Part of a small language model's weights.
Size: 13 layers, width 256, 10.7M parameters.
Training: 695M tokens, 5300 steps.
Each number is 128 + 32 x the weight over the matrix's rms, rounded and kept within 0 to 255. Layers, rows and columns count from 0. Numbers have three digits each.

# layer 7 attention output (transposed), 256x256, rms 0.122, rows 187-229, columns 0-63
173081120130143108127183118104106113111133120102157097102085186085200095112138104134134102151157139120102162146130128124101137099131110172181107188120132073170148140126148135077091125087205138
166080057100075101100167089110116150185198098146117158160110171127165143103105123124124103093150142117102104162113183122142136098101098116122059123156140147149183091118117101109139084117156155
141132124131119156126131113138141098129107097083180149122170121156168147117140121153134108104114099129091061097139132178130098137143115120143074137148100121166131135209165102136128132105108104
077102140121157106149123157156145146147102118127142125155179101105130105099148102149146120148116176113138148154154130112111209120115149147100152096141134110140124154078127158111112107116101119
171055139110152117131131127099093147147191146142120117142105125078105057100141146106128147185091176178159095121144116143149132093116132131125089127127064124104120113148166087114089173134087181
170103150157090150128136134139067072135168117141153135196096078103175120107174121068164131087121153202182124160169175118131148224100170114050111176090166134174131104166102093037166114103172058
149107122125086180151081135135150087173173127150074085101101130170087153100125139145110135128157156145117137159119103150135119109081097139123138150079111096118099120072087113106171118143056159
077106157123131139113144136146084165123123170161138165099059094092161150139086141055208120091078172116136122132099201140116120139124082112077134087077128082174124075119132130079193132131061135
119103124120194143151142082109148167192119157123180092106185186112099126106079165129085150168159137152082121120139131118161097163166146108163094048108133127093176159032209165115062134219172128
093116164171117162133131108117116120170099167154137191135093109157079177146083127129129141123072157144120161150141170066088115111133162085078160147140114079160126130092137148158171067112094120
138103075124133183154112155184149117073113101097159135173148095200104080200167130154093175210103143165101084016096058080131040112236072092173116211109116251055154181105037104184102161136089156
177059101148141179110194135220085120115069057143169151185101090156163112131095106065136176093101126215117125131124056087140208148201125140123085161124100168113100106041085129130158137130114054
147126140117149186141172176094063099176112130180132094143057166085123117131128116136197111046174096111123197196141117068133113149126089108139117063113087116160106111123213148112117098148160151
112124118099119095115109127204130148090104141094085173159160095138105143153076102121046071170103171126164155090110186121154154096150118147131132195127076146134088138111153073225167185115131094
132140165186159157107190114078062107147148164081150129153051192074174080090101160011146155053130129124134127120167132097119125166101146142160098107159106095216103099114168137126082074084090104
100140168184108131114116140120172134035132141134121201111075090178119143138174080127138067157116184073165147096130205139116138128106125107089149168118140116164139103149110106173179103122116209
135121131133218148197044066095149146166083102133103134105159136183107169207139135246077172179108176073101160132122214071101125118089183080139154183094107168076125136111163124150190087110227160
197131110115129140104059097167104158155166116131179156125188141046068105104129144132123161148053191135099170142140106122128110200118111049067158154091085102145048105085159102142168170160197124
078112125135151111097122111167096145091113202144116187198105090099102142104093114031165122082016124129145131073114172062189210158100119102173202098156105106150069115141176112150096122115143061
135125112176128108147141096092169124112136077126163138106135154103122117143172111128043166179151126095097194115126162097149148095130169082140110180123103152106166129135153104096152081126154156
104123128136133111128072118120176150104104101119143188107172095131077144160118139132055124160154160090138153108098130144132136110157121087129083190133094095099171129107147067212157118148111156
156123151107135085171175130078146105116108115128119109173101141133128127146118074161161170139129143135160145096171112109123110144128132136133110126136110147138152147127097139123163129117169082
189092070204160147101122160109098156170107131122114134104163117073141014072157124153168120118174096156051102183107072106165083153128171145114090102120112145191132051103128115086102119186105164
143139066117032133144076078176096135121123156093155200135169163099101113172064149156108145163104165067179146081176171124077146113157159119177143217134162143145107163089156106211143169145181134
100119038092076105110138206126193056064128130136071122143113036181169220111141084175120100142125141152162116070127127140166151079137074109123166164180129107115168138151035076113149128036123137
180135124120086166142184130115127154134157119126119120148111121067178176155154139090127143099143180150115110156123138165103159160093085120102158106111165086129187098097150117100133075120156109
073094096197172112121099129149145165099107062159155216119149083111110183127121129138083145135052163127105092026101153154140063109198138046151162181106123144097170109130059089144155182147082119
062115125127106129135075112061186142145145137153074053075127118179102170123116068136136084129141129133055142224121121153134114096093138073125188137051106108108134132140078163102122097130140156
134172094141161117141076140101210119194108132129156087100119112156117167087112181210156170119179087128104172081101135155115111187116097055118159084098079158117149105132160129112145147138116121
118097144119149117133162181088154096190124148180090066101156127169135142115181118192151110115159080078126144180095131108113128126166128124103144144101114126090140118209124120110109098163148131
111129108128117122131164195162049064149126146193098119153098111183130131082129131182164125116124112134161129166113119029148179149129092167122116119212087151153045163125138119109106159151101102
163148069135114161049082086134099128129129181084140134138187134106084084108078139097080136095064157130079072168134131158138117144145082113161114146112106179079147123099153097172163152104135183
127153139046108073092133167171166138069154112084130089100170155113153119096164143127116140197122105151141127006079055166101110145157090136133128154144137106108100133107110104116111109092134145
148146156199077184133157025116091092109162100138176119120162092164129099151107101115135140122175192160035130150113151093112143159097109108159073200175137140190129157070135137080128102131174143
104176136110118118130147115118198071129118148116079104154126177181142141143097167184132122138180095167175091082162118121126157106123110136165138169163151113118121145148122144156062165104131149
100158190155184124087110077131137138115098138140178178115110088148092099162118194146120096075107144131049150116067191154130105144111140102154099086101100084140128104115183135152112115119087158
032190184156116062089123061073209205131165129081093115087163098118118180155145091150088079105113115115041149161161161215135164120078106076072111087153125046126147098166195075100181105115180122
113131121026142131107124085140148139170052187140098115185171118110113136138031114116172161090114136153133131125148090119155226134147100040113129123117125060113042112063151142128157126113170000
068052157176129151199156195115112109103146086190173103157079095209118153129177071126182098112174127129164204163082118000085137175116165120139127155117113134209103113141095156028108139116156099
159062151138107113180076170092141146179137089171137111094116157110139150131212121149161198154142155119129159151152103179133063085052194098106095109086164124117174147089112104080156099157195196
096169131106065083104133123121125150127129177103125100109199108168159081126142150185134068131114045116100129135112085107095130141165128121178139178143082142130075164096142152171099188089129174
085159197130178068144154118091108157154119145128116157145147086109131153125162116139136102103113133130126137091117141064143136137092110067133110120144124106115115050102145088139146104114162137
117173154089152141166138070094139193174118133116140106147121175046151162116114124087164130163117118132067163170171092166101189158081094116054134047099171098144114113129175154108118100150139078
# layer 7 attention value, 256x256, rms 0.0712, rows 188-230, columns 0-63
095106160092157126185111139146126060105075131125105055162185064113127138165112133146091180103150125118102118162134069149128109103103157174184102154136091154104103140142089143123114165162116101
114151094147121138152092073162181160179120104110095151143113169078175117208137099092177094103130213094121143110088077052151136084136109120093133112127097108115114214085097138117167193075161140
073118140160094115085101174110157109126171162119164116113070119088068106107186119143158153151137083156105100135097130115119067134133134144156139151126167148166068062141129097150168098116164161
058121137201111095093119130147162057123162135131172172164109148140124096104111145183185208075077093053154127095130120152167142147158113138108090081114083072139183075114125128157132115084158110
071146123113081140118048168101107093177052115182167156083134127167191157136156144128087181172141100084171104138088126125107122044123100119113113127119176101179148090152137107124123159126166106
146141185183131136163133058129082119133192103114101083163132113137092132138123151125125134104099154111110161151142159172078127168124140212093093154160091175136174166107089106140161104092106116
217163090151073110182093190135132166172116149129143201138104108129160143118186096090065059126180143135079068159100103124167181158143131146100131132080135156122163118117099131169165146139120132
143105162085124149123124170114154163136143137153138136151193166146108108138150109090091142173129110154079145062120125102121077188142135164129111146105082131143123088143145114136064136108160085
145148147107115089115082102128126155138109163089143118093128040176070162171205089168055094102096144146151127081141164107156212106120155138155142161088155135181063175134111131121179183133171129
136110100133165110163162164129103126107138089111101115164116151187175150111099143124195077104067103139136149153174147136142156177120143098137123102141200093111091151144104184165147150161142161
143161134136081068141148159169129112110083131145168095091154099187183077152149146151108199145090113153187115182103100140137071155082140103181183089145177115144165083111130137115119148161132134
156113145095114119110078107197098154090094093086122146156137141147143099118156161116078160175158096206073096089148140073094102092105158175102119086147122120124066156137115108073103132213161188
126122088133088085141135106098160133105187150123163113157122040117109118082141124168162124158077085082138090143123133132080172088119083164161135133120145115092080096133084135129141136121126084
164123122107080113091089078138125105132091153176137094120126109132084131084128121137119166107162104172129159104088095081163100107088130145143126113156120149169129043145125100162163164155119126
121155159150092151115126105119117112085138139140111125162134052109085153091110085167083126097093126122151086102071148117155209073169092127102148172072115133108128093153113107130142091092145139
184203110144144077156159144106108165154146074128125109119134118160099153119103147126112077151114154121128139115137120157130084174185104151121115138105185121137082169162081100091119162178159200
129136100123129096123084083176129123171130107103090112085094084152112131156165185105115197169119099093061143133109167122144141132143141104140060156059114204169135188095107155086134084137169173
182116086085103075076077078129119131153133114138094101132094162106107100128180080146088170126135104135115099123099116125117178070111102193141113119087114137168137146130138141117178114123127132
093177166091145092123140107109163108131130157141152068174124137091034124103096081126170118144096133065159138060097120169183097117137154137122158125130159136085100119142078123186119128137131118
153190115176154132135162119146119123139153148099080133145096127136134126157160116090078091125147175060119117166091172140134122148135145113080148120148114124140080066152108100077110119209123128
148127130135086116156118096161148073160052089151139065140141117121115100120136143090092099190114090112141146144087089119134108138134108080137150128142166070090118148135106132141117141094147092
070087106133133168086068183144039165111117062134145153122194137138152111116119171128090165080153111165055125109124093119078077117074129107143117165119133161121155186108118142104092164112157156
164212093182167151172091086151120048120132159130181214149129107112165107180165132145100157111137128069137095155086141119145141132124087120128101105085126144081123214184077098086203138130159115
098152138164129150132168135139109082155143099120142140165129065139117141089117132113122139159159085094223129097143189139090133136091134154166099055104114111119110081117168137120176098083128107
165093141108152125148141102139136044169138169149148158148151153123137110123134107128128133099078091109129139139153142141139138137103106115117117138123125141145114085168111098104150146099181098
154172122178157123127127110134155173126147066150105158108109104134202114091137113120075056128086158068180074153109095118121163197103073154124111172113153101106139124156171166180121161231142151
191098200138125131172148154152076124137120143136132168107167107110138146144164114079068121115102134084136117084145188145135091114181085154147108114128116165120157118059098099100091121106089158
177125193099168129149142112130164180101172075128144113121155164103143134117150115128077079120161101153176135179087174110067108213131159151100141134143110190127138085119086062141165124131099152
145101211117124090122104152165121189105160077157145165142122195101097172160093152147124059142138140174114148150104118087109082138141148131140153106061170184118096085100104114128125142141120145
062113190160169114097081121163119111118167123104106127112161153100082165129139093195146161122158088197128140164103140094142100132162141198158138085136153109171105155094140154124106113123120120
137083070104129072120143090130124053102150091127065184119084120193105162130104101101110174112061152110095115153110087098132113128107107075110107144145129183123166190113166124159176109091100155
093143141177093143149140172101180106101129136138086090132092202093176044126125102094197157140163084150134159148117131186126099113147097155150171134140152089113143054144117104192094086103117122
095081088140103099172083154110126071171084135181079117154108156140066161178174126150138171151233141125115160116119154159179141121129140145172118074196153186106118124086104097124154144134174155
167170156116155149126131103149141154123155150112166148116103153095114150089160086138159107151193089158170206155130088203096124136191142120115111135181135089151145069189129143097128172059087095
144016194093089123135130237082097142074076154099064113094125192119123096164128043110122107141134173145152131110119135122126101113076159127115170166177140172122133069126094149131133129145142101
151141140126141159133179178169144101092153148151111096152155193061157162104103087072062086152086140109125130097130099112193148131089150135109127147083164130176090153100114134127170104150114180
158154120145139076160174138190163162157156095122166105105176140120144179181212099117101190161123088091132138127100168130103068134104164198162176156088115180158139097125112134139131148117133089
149154134116072159104099216160082091128096148166143090091151122155093161078171100120157115176172107165164150147088123108147172117153087178136118085146128151117146138125083157165105110147162082
132096125130157183092137099148104125146085069180151116124071120144096104134114194120098116153144140031044138100132119106184161133146155112133113205065107135102083126121077108104082127108156118
067114161122137186110122133150166146123180155056095141113146142056139128168169117129152185103139153195142137183102149161115119102145118118140078093188140141146142137146142111126127167113117172
147105116148120114070130107141140145146059136160130164124112091071106129130156131105080096143155078134139194089129097132183159137145156143154183150090170062160118117157158141107135133156166085
191169130098123086093101065161125108104181198126146156123097190053189136176167154121042138175096148157064107092164123167133076157137100103161164119120099156125180130101118105117132112128146128
143142119086154149090112140137101171110113068101100132143182144142143095080163088118170145130110103175162187186148085082073109145101121142154132150183156144120143210157115140185147117165114132
# layer 7 attention query, 256x256, rms 0.0762, rows 192-255, columns 0-63
137158127122136136091089178141126108151119120122124101119123136110115129117119113128167157162145119115099147122143139141120125130153076142122117128151069112103152126126127161095155113097137123
120129129135108110095106132133119134150125104143149130149101156157169077146151178084185148141168171132088112171121139084147100124128122119111120138121150132100154134152124162099103121113107134
103163125114137119096084142140124122164115152084136154121122134127124125145128171119122124139139113086121145123144154148143121167154136141147099111107107097129118137151139082132153114141154149
146124118149125102109107139134150142135110137129123121151123126118156080134141179071186096116156112144110150175117166091108074168153100102078118124141121134062156103154160152103131094090122129
115155126103108158105115156122171093130157149096141143106156152142093105129157128153092129123112111143147115125187097145117127164137151141139122134122090111109108120130127123170146134155124120
107123123135125160116115156110141121140118151105161102115133131137170089136158167102156123115159094136123148118139155083148131143166104150107139115112124086111147122135141151093121107132096150
110099124142142196160169101106128098109115122134122131115129135166143144145150132107051141095094128105127145081139115079141160148099139160115163121154144124162087133145167063134118146141126127
131150137108090160083102095144137136116123145066146114138134144125091114132102117131124135173144117124111129141151114162118094149145115096177087128143087118086112123120128147134130144136115162
144115118167143123097124147134164138134159116155118158110113122090158165081133107162132108123134160136146143127133095179106115127132107107103156129149146129167098155129120157139119151122091118
113161109143114118115109178184134153122135116130118163154109131122130122120132103170164147113107118119125099129156113106142126137147157122136129109071099112120157121082152165130147167130117142
133111108140169110120119169148174148129106137141161117152123118120115092142102156091152056148196103094093172121108153083112119152143050108155108119166116112147110104130125150116098105130127134
091070146153141095163168071141076134144109176111081138145075059147071150140149111129121109116153202123111067096071143100112127113139141066170102083097158141118159103137117145198063141092112145
076105136108103126127109138121128156119125124125110122139097096159138163122120096180080132128134149141144092171137111104176167079105176139170144147104087130137101116113122132136152144171132155
118175102162109164080131162142144122175106113116104142112149187138092116147142125146121175142125106095154101111182124138097122166149113146134146089129041105110104156101116185128154140141109138
137154101077133161083111138128203046129158111126171118089119151112146103136146156109120124128096061115105164109171132154138109167121110114138188109153129139127101130149137106096142108142168142
151136103144137125125086125111162137125106131125164128142130153089126143109132138091146065154155101096133122127130117115141087116194094134110117168167114098112106097118143133141066182132119175
109138087109101151095112152100187150097160121094167137130176152103109081151133109123120102127118125093135154168146100171132113143144124132131148109144099178130022105171100167136143108158155168
203188114150096133097088118164179156126130148133116139124171137116143086123130141115177121168114111130127181160139126134098114156169083131119122095146104037120161137144134141136098145135096172
136114138150098140124142154130146108112144172104140132144142123132080107139150128160130117116120178142156081114128104165125138143135141122111101134135099110150099135103073134101131140170143071
114149144134158130147079130127151145163120122098157109150134136134126112140082129081131165133084136118112160135087127135155133148106102128128111109118110123156119111180123144163166139142144123
126154069117120141092076188097170122078136163140103138118158150110137113119096133077126113149163124104126189154122119124115129181094086140086147114207143174156130109130144099062157100131105166
172113183131156127141181096106149101151155111126112081105129138189085062127138113121150089143157143133155110124109162098123156122129132143105095097158137085110127101132117179133065112134118085
081192117137117211135051148125188071083110153089122171178109138152122138065089171180119130115116097139096151143152071158102143142126092149126139084137102173153130146116111122178128158123148126
154175162151149128074116136083121116140125107097175150124125177160126155126162137130136175115150073100154151137196137161133114165119150161103103092126112115114116118103147188151162096130169148
175186126133110177152087124122164113094146128157166141109134162085172139131140136144171144108140101133106078120189063209119090135126104109098099155132077117131139171110100120145127163121188130
072092135107103127141065126059137132085120095143174065192099162144170150120082123090106137120084133114146154124092180145137125119070178107131135133067170158191126115132101148162214151121140122
119134151101136111114152138120179149102165155144106160079141188156148109148171105115163121156150149129171123132126143131116187113108126163127149116168100148115182103129131119103069090126105158
186153101109157116152135112099178048140187114168079077102134151133149090115119113187118138165168094187101112116125151138112118136146089122123093122149150136104107141090090138158078149066180160
095111146146102169100071123147139121091125185093166106154114133093103144082159134165126142157100183145161127084116168170114100114075144124083125166129105156127155092114093136105206084143139121
079136075111151129107164157074105199143084206107162124100116125193100105175118167097143127138135169139154161122082132093132163078094136182081153083140144177113139077079108168097120100150176101
166107159155087141169092121168172142112057154085099118121116121146103166148143095114141145124153140142135138123060126127111155141065135084113090116152180085164134123111157068160168073068148138
086149174121126137120141093143097103180125137064172118124127111130136163131159126196129146076165147136105097180142166108093153140104174158119110103121065142112153133209145109125128100164084067
121153117153158082119187064122121181139092150119158151124179152102125100141089137110156098148151166099167154047138051066156067079139066120087144111143184145138101138172173152102098116124140115
133157100088140162103098132131127142071075133101186173154130105146106139187073137091097120111141181100157103106118136155125163177170138111164163155132081120185127129158108148169118132156114101
146140111119103124152149156116192124060162146180178120138144152115148122113063142103165138140158134142155074085138081182157111083097146127142149174130105095168117131137066129133145176171127137
101077128147103086185079143100211123082139141127139170137145190185151150116143135067123144130099160161110110158044082109181102191129113116062162060158115146171192062082086202087168202083127173
201125122112117093198111200112141104130115037194123129133179183148141098161131136126123104151140115119130134101118130162185139130203079172207112198127112206140134115150071209122138156118118115
110139152137141119160160124140103182085132159126119111114146123172075117146106117163081127111133188087116108124080099063163157118134113121093137158156127154112139130156121120092086134188121154
166125118144136099061105149129128094153121118133135077086108125125095103152123163153110111175126117127174138133157142116112087154106121108126150116109088088111111119117186143093141051125095161
117102105105169112141127092031132138053097098150141091102116168156147130142059158068093116142127167166158136089085072102178141126145137118084143136154115166135082101133162184113124145166158108
058103173144122183088120094167069102123087104060118116149036114095102113108144150229079135130144112131070221084136192160089088110129178139127085110117106118163125165122183094170154111124141123
163168141073113098121116120202148142140166135045110127083111105071078124092119143140063142157153102118090077172126144128112054122130182142091100170148125158115136138145160035143206099135073120
119099111114168092147131153068092160091175176167065160092102145117070098206075044044149064173109089101193164117028169130173140099135101104114171114113116161224167168084174071090128138115102176
140020137101176047156099130082096202088060117130070112099113113121158147150125091048160077169091108094110149117098156092132179113167142127062167172160128102176109114168113099052103141132128134
131081134119121099159126152030117141052132056205095077077176141152154103124172097099139167160104148130132101122120094094159176125150105140120194166149227163196164099101112178100101172155134127
097171166128100123097145143122115124188099109116138145130174106057115173135129124147080144080096117093148141153198167149067063114088091151094112144104093118084164111188106092188195096154092142
139123110123132096091143097072135099097117149132187153078133162093125084102159174137090119104127138128144044130155114136109130179114150033135117125168169118079036125151103159046077136150091107
054111114185130093154147132042169155084107092189142104130144202131173084193064170135161113070078139170168113129056035112159131119152064098177165143151148162128121074092084188087036173210127122
111108163155133138083106123178097114132116160063147130138092103125103105035146112170063212179114152109082131154130164173166161129011136151140073118115132148118153201166170144172191091089119145
165110104153092140101178150150102164129144178098194140097198090139104128188089114142109087094149173123100109164121128090144159150106171128102154114178168185088138117141102067171137121136138088
108131147128136184136155165128098197209111125091118112120124092082134165122154124192175105131101084104100088182240186090116150126114151128145119099051119096040149126143127142111172109148125167
195168081143139095093067074137148121069146121107081143167194141122071126126002125087044118158138117097137139097118142137102181134174089046125097117163096130163124130045097082189143185085182111
099152080167184126157146078157122078142089152108171158146140119171154115124132124135053168137063145177157142104089070112140127061070062118111121107127142196112108163095098107101068134149126099
088114136094167131135157160106146091125119096120131136122108170106160099159062139090216096177219152110110200069098113132155116111180086137117117113143111196191110113111094112108085123107159118
120121126115147053113182142135141200158163176135131118073124068152088134153060103088164158117057102118112104059125111088199095042180089097154184100132069076151109139134138071153090115129118128
059089110094180076162137142065085130131105156188172142140064131095121162128138107072178156081097089100115153077092104124142078149092176113164117091071136132122114129125130159111087144158135067
158093099147117137134090146172174153110087174098140111144159032113138117122103131082112174145122138141081096066094110117121139087124083171088090138148154158174139086096125106131080114131139123
138129200169157107107128147151187112161164075178104105143099145067163130093117151163126110112124069186111140133223134177150112175141201146112095208127132165147155113106146091151161143085094185
202153150117127146095080146078117147161185107166089070148126115140121152155121048163158152139190090076175142131128132154135157098121125142121166132069145084130197113137169099142135159102125157
114185082122076178094140144090152155202154148091125103061131145044086164159161132168104114114120181082110129177155126117054155151027111112136116106145116162103124147217180106099124087130175140
190118123111118102142121106138123091085165166113141185145026115125109171128148128147102095097167117075149033134108210108154052110000164124105101147038087081147174139102119093127186145124113198
158121102120105165077114118166115103070129161110156119037085138161070121100128115101137138096147125135149079073075128097133159116055115163156117067155126172166181094163121058128139173174196162
111078164109193136089181119067129135144167077160119078143099103180129104135177167102143087160164128136129123076095182128160120113184115126120139156126205128122153104097149121126076125159144076
206137087086062153162138125175140148131125138087117190050128186113094131152103093118186069070086142102091143185128124149096085125132081132181148147234138158238108076166113140094086146173137127
# layer 7 attention key, 256x256, rms 0.075, rows 192-255, columns 0-63
126198121102109083117102138103167144109143144179099112097166164144128179148130150119111106141094129148120172141149108131165071115149084110145171165134132105178130134147144125100137097162150124
125101146154150106143117153113179101131137184140127115137116140142142144138126144088080096149081141129102134134138139150101154151128100111156129121119133150163149092160130123152121138161147150
106137136104113121144114140138102126087143105143164120120155166144139124145134131072103115124139152132151156132161122128166095136124084101124102124175140113159124156145168145098133127161122112
146123156076119138172121128149113130102114137148123065126126132131119146145115168118131134119075178169115122094130136169068157133104104094117137108137107133150139084131180117136049144126151115
128155091111098094180104156129138109108118144135161116102129137131099132140141127102142135110090112083150121151114162142123064137126118106127074138155135136106105131121139145093163133156138117
142173102131101126125129154137160141105064124143138167100129139141107119135145154126095074109098124137109134133150113162114092149147123084188114168141130112145117158130112096086138151156145119
103155117141144132075169121136107115160092101138199171138115080172112120120131139147146146084116100121115132114147113125134151102174146144150092171093083134117158151131126181134175123172112087
123132144110095125164115142074118155112110127132133095116125132106088126140133173110136128156093127146109066116127138140158172140104139118126181143109110107208164068128138105133070150137161117
101143141156099115113157145080169142138144153117124147126149122128159106119127111124127112176160087143121136134127148162171129141126168139116183169107134161140086136104128125114103137066120139
158161124117114141158099195096162122074139191170134081137197166138162138103118103121151119155134143121077164160141173156116072159134078094145119117198182153108101151137075120130134091115134168
140112157137103139151132120100126145144133112137123154150093124117117131111099153114087120125134122139131109124127113129146159110141141148150132099138109153154137112128135139139092165134136111
111111120093133126126139110115125134183140119096088099119106126120143143100150147111163121130160127164159111112124133131136130135117155136138116119158160142125081153133150138120089141118122161
117122133092120129130111147070103121102125118103148099115141105109124154116124104110119109128084138112144102139150148171116173157137135131141065154094094121158112126136141130155154166138137149
173117106082123112153129200119156134096114160130156061120202168082121130118146184101151100159123148124080112171074182138157114153103074099146116103166139120174105146118086079131080150122153111
110104109132118113111106150133079104109109121148147167142120164163112151138142127104111107119096110100125134140128143155101117133182132147110148160093061101105174109140124171144134146145115116
174100134128114125148166128111144131137118095116135121108133161118198126087139142128148116165169122113173135137104118118162133103128131166149106087142152191127134133133140164114060128107141170
052129104102096116127066169080142120118150144148088125116148143099076139152136112111097128102088145100093124193131155169148146180180142109155126148097073104135177119112119110158156173152091114
138142101120080113098112163130111140113166136120132081112125159123100089134168140153136113144139160120133167135083150132138126133132108139136111085169146150105113118121121126098103102109152145
136163107151130112169080150152163123111104113172155107103178143099118095169113132152144071178117159117108153121148090171147115161125079076087088119124180120190111121140168081113151135156137109
119122132103136109136106206144131135139135164122113175162113129140097142102106144137114110115126140093067137131140160102098103138123102117137144165078096106120178157090110091155141140178137096
091114118120112084127103163097118129100149139141116126146104146139117154136154103126124120146100122098122136152125148132142141125139178124138164170110092100136163108102117111142132124150074111
151119140105099115146160117100129137138175176120131116146123120108127075091137138111148156111149109147120104172119147143131124107100119129132077083151124148135137148124127146072085096088135130
111105107150152179111059120118148093088138124162095133066103141137137110114088161089123119122084166104129105124124140133074149148092137099143117199110116117163099141152140108123151136131110165
141130106137130120115104142145148135108125100147122139126154145145165134138135113126104103135124131103090159134126118109104122132188142114133128149148157164125152153143117149127187119118158185
134152129139112101142118134138123153125098140115155149125159115083100119157125159145108117130137121147092118134187114135150099124142114143087169102137096107106132113145120129165141148178145064
101161156149149121115133149142097093073109097138110158133098152167138118133111153156119126107152113097159169105148123134143138111112138121162126150135110140159181124103122095143116106173105115
174115129134114144107181105121135129129136134053140189168155181138172087127156157105158107162097113125135142137112152139118114080149127204119084072127190171153095134168115098100135053133145109
172088180073128171115195073165108102148148121120108071182153116139152070073161098167146198060146104123093107125158102123090149061122175163137076091170187133092136135135123104084097101094107141
059183157132168101161138098126126135051103103147163129106163124122136180213128117118063089094087092119148089121166133169089083147119117098184168186121107100237110128089145088085155247176125100
138138163109158156149114179105169140145110090141176139079141110137106105126104125104121136113168145195104113093136097100158123157112104171119103155152091099196173106108156123152095147165104112
090083161127169074147146091156087108112103163152113011126134090173134161157134106157093163108168077136175144116164133142170142105071165097133078134124174066148182175083139129112086095144150122
090156120107106120130107119110132144144112144112137155110154109169123130116079125109106145107135103159167168099128094117149101168126075128104085059180093089162170126154163125078144150114155132
092102141179079152152183088121134134145161196116135152147154131136062109120123102111129182190113087137038101116115120077142085205089147083115100134068142109035100070098108130196156124117082088
139116071067132097173113138115162107114069142155171165079159096097109153135084134115064139115114121141138176054099116122154121137147191073096207184109146059195140089120130087119130181119150114
100100123072098153174053183092118119070119095220165133073193136166151139127121173093111068127108123142149096132150108183109099140137122127157154157157075099163111171112139105172151231226146121
150095109142157124159166067134093108118119119173087131114060078122132157149136132184106138107138150162163168142111148123118175091103118145122163155107118121104166131113166115122160103103113096
155116151120151089130106114154139121123100076102158112166108200150151118117113152118118124115127087101101221141110109160078115111153127153157130090129125157096121106130097136067176110125108077
174118096133110139122174098114106190185170139113143091126124114089083181130171080161144147108110128150113100101095182095121129057155180155111178131161147117108114140116071095131110101125045103
160071130230120153125047179090140130152143088125124137107088158152116104097195131187135180204103099087090093225195183146178172149121226204125098074070092108054150123063122137111093087169105159
164146117170162108104169077112133108186130115125104118058125128111109159172131155136088122177146112104151151053072152095166122124102107167047156186136154131133127123145153110146139119163129136
150084160117113190106143126095131117105108094153113173132090222181178085067115121175118130111127067165149111094230103147118147133107160089132055051185158138127149109063159166127086106118122182
104126186157094129119130145168108160069160131100101160146062125113063130130193103039055071160116076156162092146134149107148114166115160182120117102202083131172139114153162111114178092167111176
121107151139147131075125125095129154123129122077073112136097115092132175145124097179114146108205119117120164120081118132102164085091129159105154145075116085158181138113167078135166085118132125
188079157134132041114183086149124137105157089103039116033110107178148137124183099108134127187201093147164145064154131096138130077148186153086168140161167126143137177143164158124113151166160171
153114095165163119123197087109092107141110150111083120059119070130106195149143115153139118112121154151130157154076141086126173089115117176126130180110176120099119137120127052159161107089084137
186133131095069109101116198058179146138127095160105183171146113092125093127116153092127096124092116134134150100092115119117078149127144132133139089176124147077137049126155148145176164128130171
178167125102126110125132123155131072105077099172149139143148174165084124173161113127121150149101153155136144110129067193125145201094099043147147134163115054107130115131087192166160178097144094
109162106144169149179150110162091143133112161131141106082147080122133130133132107188178121102164148101122168108080114112110117083106134113065133127134193118124079116125127130169083170112063118
093098158138115113125043176164163096098101124133163103161147143170119045153175181166108170128103173137138063165142089130205097175139101138189137105139081114149121152178145134180166172184131124
132211107115096140128107138175119173124085149101160108091160101057104156135126105104093160126130181126122147138061132100099133096157112088079154125074181113088200085110089077126152189109106101
134151110140096129190129146124174104130094141085176129137153162090132088117092154124191118154104094155157125169177162162155100143114113100120125100142131168121118103130107208156146205127133108
178098119141167130090108145128092139159103154094075133132062095091082193130110106133096147126139167123092132084095139067163164108131098172167146155109113130113146099120069065089101081128106053
136067141134125154170132120146149125100125099132150138141135092138097189126176116189087098061153177209114086082117127109137136092049174164096180103119094105152096173168101160125044210137114092
153120134136178122126175118146139112109145099138012083096142165146147104129084103120106075121192152191080181091113062133084157086140148085069073177126113082127115151045212106077094077139149141
104069153119137098138189150132174156162120132134169103046127126131098161101070131115123119095144142156102161169132190086216145122123125104066119185096109122061090178194171106154148211128079120
078121106174151138125112055173110104175108125112125123147051094125152151169126137106163100113146102144172117129119135090155131114125204168106094102117135120154109107117133156111126132111104125
151142095142131100076112148168095114103112178166126142145166100156146141163141143231145134150114129144115056083120124105063131147104134109120083112135168099098167113067094129127094072128108079
122166196170136152064167097167095114104167028173083060084157143108203124155176115131130145040160137140213189139209128155118082092124075115109136141143085207115116140077244187098171066128214136
122147120105068071079088145074110177145114123115119127095160126098163146135171137082120101140176041160155204157161099107150099097123098142200115068140124133140173139122214150120132168114182146
086140065114090142138143164121160121116122137134146147049111155134141180134080093100115126196170118135173131119107091093133107183131084122125105061087141095129082151161163137048134095102176120
124076135074160116107112134117162117059098126126115161145079178162156123160188100078081129084107154124143120162165151127148130115064125119120163116094074161164185149100136188172091165246172212
132098096154151109122179151173102179178100171099150114096147088173101109101179130151142168153130114172129119134122102073138114094099127127146149083095117191132203104175081113154183108156074143
090109083167124160133176058070122096106138102121146126167029115106137213147152106127132111100140128176132068033081143161091150151094132109152159238094139218111169111114199111179123167145115087
142149075114137106104156129139107141103168182145148115170103105102085111101103075175223123105116128107123145138083133141109141145158140122122127177159158083095148114146108123152141159072049082